config.toml
num_attention_heads = 8
head_dim = 64
norm_place = "pre"
parallel_block = false
init = "trunc"
init_std_down = 0.0
schedule = "wsd"
decay_fraction = 0.885
batch_tokens = 131072
train_tokens = 892800000
Each number is 128 + 24 x the weight over the matrix's rms, rounded and kept within 0 to 255. Layers, rows and columns count from 0. Numbers have three digits each.

# q: layer 4 attention query, 512x512, rms 0.318, rows 242-255, columns 0-63
# k: layer 4 attention key, 512x512, rms 0.336, rows 242-255, columns 0-63
# v: layer 4 attention value, 512x512, rms 0.395, rows 192-224, columns 0-63
# o: layer 4 attention output (transposed), 512x512, rms 0.317, rows 192-223, columns 0-63
q242:150109137123123138137160114123132127155113137144083125092123118148125132123123136155121115140119132124117140131195140144123159162127093108096138120115098110103136110100147100131122096131110158
k242:128160130098132109154158133133151114109091132120132127126115112131136128111112134140125132124147125103112137128151134113109100126138139092117117110102146132108122112109124122125121144129102120
q243:113136203137132136123134090157118156153091090117143160068092120119177162166156128166096127162071143144108128116154149096107120144133125127102182130157172126110107098135142168091107138125132095
k243:127134152144114087118133124120116128116137132107134159120178132116098100129109147146141100141151109125151145135140113108156116115127120121105137146099107139108136115108147164096142158114107125
q244:117148155136121138135129118132119146122117109179102090108145155131163107135106153101168152103142123103087150102156134145130161117135081095121129135151103133140132113142165142155125128177127143
k244:163126133149135125103167159143120155102105136153107115144138089142158143127135149118138116110135099088120124128119124135140100152137112164129122137105137123148149142127105125135130156113133119
q245:139134103089129130143126099106141131128154130141115141109143120134126133078116114142159070172129130179151088119142115105120088164141130067145158105123131135092123122100139148119123132109146145
k245:137124121119147128099129120102133135126129147165123135150123145131117143112134144129155124100134147145147105117163129152123086170118125117107141155109122146105125158134074109114114166140097144
q246:115128139123130138124109127073141141122125117120128148115132160138135161140108123141129138150158123135107155131095141116140137137106114119124122123129121124112119131098112144121128124109104154
k246:142122117126141101152139107111122158116159139103110102147104156110137101111147136121134164161117129106089131129117129139128125172110115111146129122133134130115104150093097107106137134119131161
q247:111141129141137093144138145097140134125068109130175095150111125124121121129104108128145110112081132109120108134146139091110139121151155124104151117145080139085144135131143128135121128143165139
k247:095136138135124151145147125117161126136120125129150117134119143131135101103178148124148116155139138118122123126109124112123117082128135138102140118120112128120156137104111145118105122133122142
q248:135132134089140113150120124139107133110129149112117110089101099141149127113140127122126121138121115154130137148112100152129105126115133133166159146138127144130149136147136139117087116118154140
k248:139148126130113143121114149112097165082133151118118113138123098108131104132156146133127124118143124140135111131129128099149153149137144141110156122122134134125095104105114150134111143103118102
q249:125126115123080128100127124093119096095119125104114127138122114106110109105140145132118115137125124125131138131108129105118091130128108095147125134120109151126147131095116109099130105095110146
k249:153096104131132141114122152142139106126115131137135144117116161146123115123109128133149137122129097125134096120122147135151129138134121117152135123110117141122110125148116120171115114136110121
q250:133112129102098113138102095154112126150123131125092114160124126137097113120092139110164116143103144134121146091171116121129118131113118124141167130166100122146136143119185150122110105135117119
k250:139124119113120123120156116144112136127108125137150137137168108097134137129138128128131127099105102125139117120120144143115113125126108141115140070122133142110141105113076103136110137113110164
q251:138120155136157132113101128133120143130139141127131150150130111119131101102141121146125102108091123155182130111108112140086107132144153133098152128125107128122176107129126096105108118094149114
k251:115135129118116103142093166150151131122134126137115095122128122124126146137133137122127101135118111125141166127152104139117131128117135125100130136123122107132128133119110089109156165129115131
q252:126110131147141118119115159102145114140162140116142165183152108123116123136144126129119136096123086136156115135115121141171095121157112156135100102122111110100112126139128107116150139133095133
k252:153135122100126125116124097153116125137141105105122114127138151152153134145121136149124083142136123137142140096145131113113105134139114130134116142090137117143112154120138118145137144137117149
q253:137123112125150124112133118135100122139171144139137131150122129127095124082105103136096126140135135122158118129150078123110111120145154105139117125146130122143150142102146118130164116133129143
k253:127169092133147125129131138131138121119132140090124134166127128152147105126134100142130173123132108138157102119128119150113141110117145118134108110157137121119096132117142133127144101121122142
q254:137139143155088133143096156104124139141110124099142103144108127106150136120101113128145141126120112117117142141092138112147115133135146156139119106126161103127119147154119152134123138121147113
k254:119145137128131142136146117147130119128097164135119137095137138145115146153158120129118121163127101151110105153135129118147122116118102096120138147138107122093137135147132126140140115159128124
q255:083135127152115117148093125104120106147136147100117097141133098123134105106142107152093122147117133123114144126185088150075157126129098120133123132167123063139131143130135132130113121142127150
k255:145147123145149122147133151132126142122151147101099127155132115122122122109105127152105120115116157131099124155148085130126093113134119150110115149143122120146132105137150144116125123145120153
v192:131127175135099147121144134174149144144124152108153128120101093096089150131146110164131135131116122103131098119097154146112130152075146080121113119148134135163167119162119141091130119116175158
o192:117128095143173112126127163109146149112113097122086131159142130114173092153121164108136113100132093131093152141106134108122133138149123146137121161146098157141144110092099161134169157132143111
v193:143118114074105103128103161132118133088127127140152122122127112142152161083135111135140134124143099128133126093108120117116134119116109133117158101130115112104118104105107127099135128133125113
o193:164151107143116086088123081111130127120110176155072117119144129104119112156113132138066124115124152111121125103173114139138108111106158144115132128129098128215120132124148137151101132145145147
v194:188134140104117109137156124112137131099157141127119124132110121124142139099136137132112149109137116146141139115155137130159155095106101131130140141133115126149100106078111135107138137195114140
o194:097163152131086084130117132125104112185131172145138121142124126136113100132093140123138120145113146132123106124135102113104136176117145120101151144106123112138168154127153136097126147069162117
v195:148127129167183115132076105134135126126105131159067125082102148095122135138130146105101125115097114136160112118144137075147134116128114153121127130129116130157119121133144132114109121147130141
o195:101168123126142139144137086128134150152133129127107091158154128118120151132118140162130114130112130128108120115135121127127118117108125136160145155122124126092111127130120094159121127121112133
v196:140139114115161092137132178122127148114106163104147123116142121070109122106145123102137112177147157137125092131164117156126133127124098123112110120141134145140124128096125136125134160139099115
o196:124115128115084122085119149127120123131138098110127147146099156160124136114148130139110119153167104141157127140090144140142107127114095145152143129130121111168164123156124123129157100145101131
v197:117104127122091138133098121165125099106138113147127133140150121115126134089149136119127103139144142108134128114126119137136135116120156121145131141158161115130157129100096111105147143120168147
o197:151096134108123131145154081119111140124146149130125118106103119153125076097133166152169121108133140117136102107147130111147101113130126129142098104118150156155114125144121135128153123136143102
v198:146129148136138127133156106112137117152133166122193125132127156116131124133145124108125116135110137142136123151101092144130116105116088115135138133112160129153114125148132131126099141112130152
o198:150168084123119114096121129141132152127132194135097093126136153121114137132167115119139161106118136138152133148098110128121113076117118097165131104112106088098131139146113114121118098128140091
v199:122129159159125096143149132123136130080168127141098104124144123104146121085132137138115123136138140114160126111121116123150096130147098136183138172137114106117138087112122137120126138089133129
o199:113128143149135142122129119148130140127122131149146121115137146147108138149123114120136154150133120143095098154113138143133135132099138107123109161094114119141145120145129143143151129156147083
v200:157141101136129138126120106117118139129132117112156117137111116127138135142132157121126123127148115114161112111115111113129124097097117137107131077154142117167165142127141140104177136127122137
o200:097093172124133126157141152149131122181125132111097134145119127070107144160135145107129125154114146114127101137102115117153079119122110153160091151107152131138115110123122115123100116138133122
v201:114146108111131131073142077098134122133144134154135149119146143111087144128123125111114151114159135136100132124149150135121125116158139103147117127132114143121080122136141125123137137120126152
o201:112129117155112131170146148146143094118107122118134086122123084117132121113120132114129158130083119127167149079155121104127123142097102138128151126138130109139141125116098122131135129144152091
v202:117145125139158117096136147100149115117120127130119118132132126142093114144105113124118106119119156095138090121127122105139136123173143124139138140132132154094134143143142112111139160124106127
o202:144139124130147119141143163117121128138099110148129139134122105129148129109121138119140150099116114130162158124131124186094129130114113134126113128121133097124160127115125116132131114107167111
v203:096071142112149131085125125127145110100117126119096144131102159132180138120120133100141106169143127119128141166122128105125132146139127088121127144142150126150141103136100112106115118122095139
o203:121123120139142146172091136151121166140109107119131164120120112155115089128132143147098124112125127157127157125132104134159124122142089124129147147095146138139143153111149134139141133136154148
v204:153137136137157147142111129132141131145106156104151118118132122106104140147149143136143139132126123115132126155158106136134142123135142094115129154157156145128128123132118135109124133115131113
o204:099160087117104089141133136109121142128115121140098167137103166131151118147119137148118125160162135132137148116135132140113121148133129128152148092143135155092136132076117127129141164147113133
v205:102164113143143141149158142133087105094093105135123123134143098134104125124077144136130127131152113130102111119128119155129115132153129155148157136117127120148111135142186159123143123088122139
o205:154126134127116159116126177103189116130119116133154086128107142105149139117114122113115134129100174130103118132115126116170159120115103134131112116113160162117123105100127119102132153136174102
v206:107144132128121113132141120126116103125129107123124110105142098154137142095115139128150167132108086132122143120131156132108148151142119135159114151135136144154084137131139150121092129135136184
o206:092107159141123098111087130151118101139104144137132141122123158122084146109093160125104121131151117147095091148123124113136133101141137104167139122128109152123118120092151135144121154116112116
v207:117145119138117119117110114124139158140141114135075136098116153160129152107136146135157152127114152151143140142150146137135158164111126155107150121096129128133125125116141083124096129101119152
o207:109116133144127138162112118143110115136117126153164155143146120111128066129148117115106077105151121122085154131133121123122114116156133128132155098151126111165133147118141108128133137139122109
v208:133159141128125155126143107139135168138171147092142115114105096142128153152147097154112149123130129117152122122147125131116150148138151149112072138170150139120132107112173124127120140091109134
o208:126082118153126114140153148126120101152122126129123153146127178126122128113128141121125106161118142155134102157098119132142106092113130106109127077159114092140128125098109123129162164112102133
v209:156143130142124142125114114112150148164133089116167138123107141151155108132162126111118157125113111084138135144121123160152117128099134107119067142127132127128135135137138095124119113118086170
o209:097189115123152118101140130124140117146122148142139103133123134132082110141110131151151130111137126115108141150157129107132117134153107131133140129132128127152099144111145110148116145140127172
v210:119143147131079160129123128173108150109100123124142114125080128134100116139161119122100162117097120136126136131131131130111127104126145118168069139132150113126133129146131140160129112127124137
o210:140170106117153102122130119104141117113146117154140108132139121129137113126119153130157116121128160116097139119105156111136124142147128161132124114131095118121156099113132174132105137123143121
v211:165133115167107120104138150147174106128125148124131134128158137098110143070156147135091102138123123104141131119146129148087111124080147131126108125151132122140144135102120113146133130158120140
o211:108105160140100130140145137133130179130123104134129118133144155105140105135162118102169101131134149114111125150125136123131151137168104154143123156150137131125137142132129156129141142105136099
v212:113142196116147151113116138114142135116129155145162116143177116161150166155142120119088138113102136106151132168104134138162116165137129117094098137124131117153140108131118078117166128162100174
o212:121127117102137103115157129113171148136126127107076103116128115115087158098108164131117147133111092109099117118098142099123138138102097116130126146122145116171137138106151139099122115104159139
v213:136096142143149150133099105132114124127106165100115120152111154122083159126141131126128119164182102144113111088172118103125098110128109092107152125119109138139126130132102113101123122108130119
o213:119144142152151125141157132156106138138112128113158120098126142137132139129102098120146129077100124116136155135126121122129111151131158126155156147115130128091122155104138130123121119114168144
v214:132131130113149119129140160143116154125119156144104104124109115144152094107107135142112099129120135112160150152101115105138106149140125122151104131122099142141120147152154135137126097140106144
o214:121120139129109111112104158166142138135097120147107100117121129125087144134136132111104126116125131131129108123144115156137140114120125157145102128130152115116115138123121112175123129144120115
v215:130143144119123127107131132130132165126097134121131134118121107130160128146118097115150127120135133132123134139152142120126120125132130114108113148146145128124142119144089154108106144131105146
o215:109128123117112132160115122138124109105142104132116135115112136124137106134120141112111123156136107092084112114097113129134093167143130126148134137121128139125136117115156095140100174127150125
v216:147151149102126161096140139114126126159132134126151148130144103113114117106115169135132164119115150077107116184134111136084123124129168105119076147150129157103126150119137159118094152133138133
o216:130108125173129126116167137124134141132135133148125126109132152103137152159146107143135130120120085105146087107134162149093112122126132112135128122119162095124111108089134112119135150137129080
v217:112149100112142159160136109136095154117114150098140172136117126145117145162160151095136098124124128160124136112096131160134179154156120127124158106120128061141099155114144150112168146135136123
o217:145115137134149123142081115088140139108154102131142134145131156098140188065126092155111101130162153112142116128145105104129124138123109099077141121111144148100158116116119114151111091119129120
v218:105121156124102129128115135144135123124112124151109109113137129147150132120155176104108088122106117133084145086135098116123096085139102152142135146145095094140102132142119091164116139130143139
o218:122113152121186096105123106128135147144142163150171125148137118124121129163117112127108136103111124149141159148112146148121124120125131152133186141131156149128126137158132140114079088096077105
v219:098091147138158110124111138156107138172115144122144090113106142129104098140122110136107103121128147099150118143162105126111117119110138133124120112143148116151163132144121111104134111121105119
o219:119095109111148162118148142105154117098146102150125157101102145132129139104142140136121119143121090160118119144119106127113145146153087111132115115166100155141099157143157157161154122113108134
v220:106107116124103135117121155127109098107139118143122071141124138115142111112083127114143124136129142155088139176161120139141157130133160159148121139080107113133146122125151155141127130164195135
o220:148151132111109154163143125101109121102151120115124167111097113162123126106143133157106127115145129119128119135119152128139136148138086093126138120157171136121146129117155132131159146106092139
v221:137122143137161106138135126147120119130102102109116151135116113123137156130104136120132093096135123104104147109084104123093136144116108105148118136141132122112143152158107067132129122113124117
o221:104112121126096075102123128144158187087147135162150165133134105104130126165115119135117151107165109105105137163123114136141122093110124123121133136136111137177135143122121169109161123152158114
v222:117144114149138121100108114115169096150144144147130165113141100104167152093140137105160102142152094089085106145115128073111121132113097111118085122140147126134137151126114134129144128149126102
o222:125157155133120157146118136122155125129142128095124141115134126133082115136141109114101144144122094132146102099106119151129116122141139151132120129118142123136089093110129142141135182129129104
v223:091111133127147126155097068143112143143099096123133105169138124115132121126109112093106124127111118126143131102146141149127129141114119125117141089142106120151128138126089134138121140147109144
o223:160170107117134123111120156096086124100113137131144141122093124129154088160131092107113162115134135137103150156110141061168126126089151132146152146101125134119125124159129138130142131149137147
v224:122127127138138116120124114139118156132117149095109153121105131134126140145077115141112129110104147117138095147124100136159142149177129137139115120118160118140110121114131111135105155105093110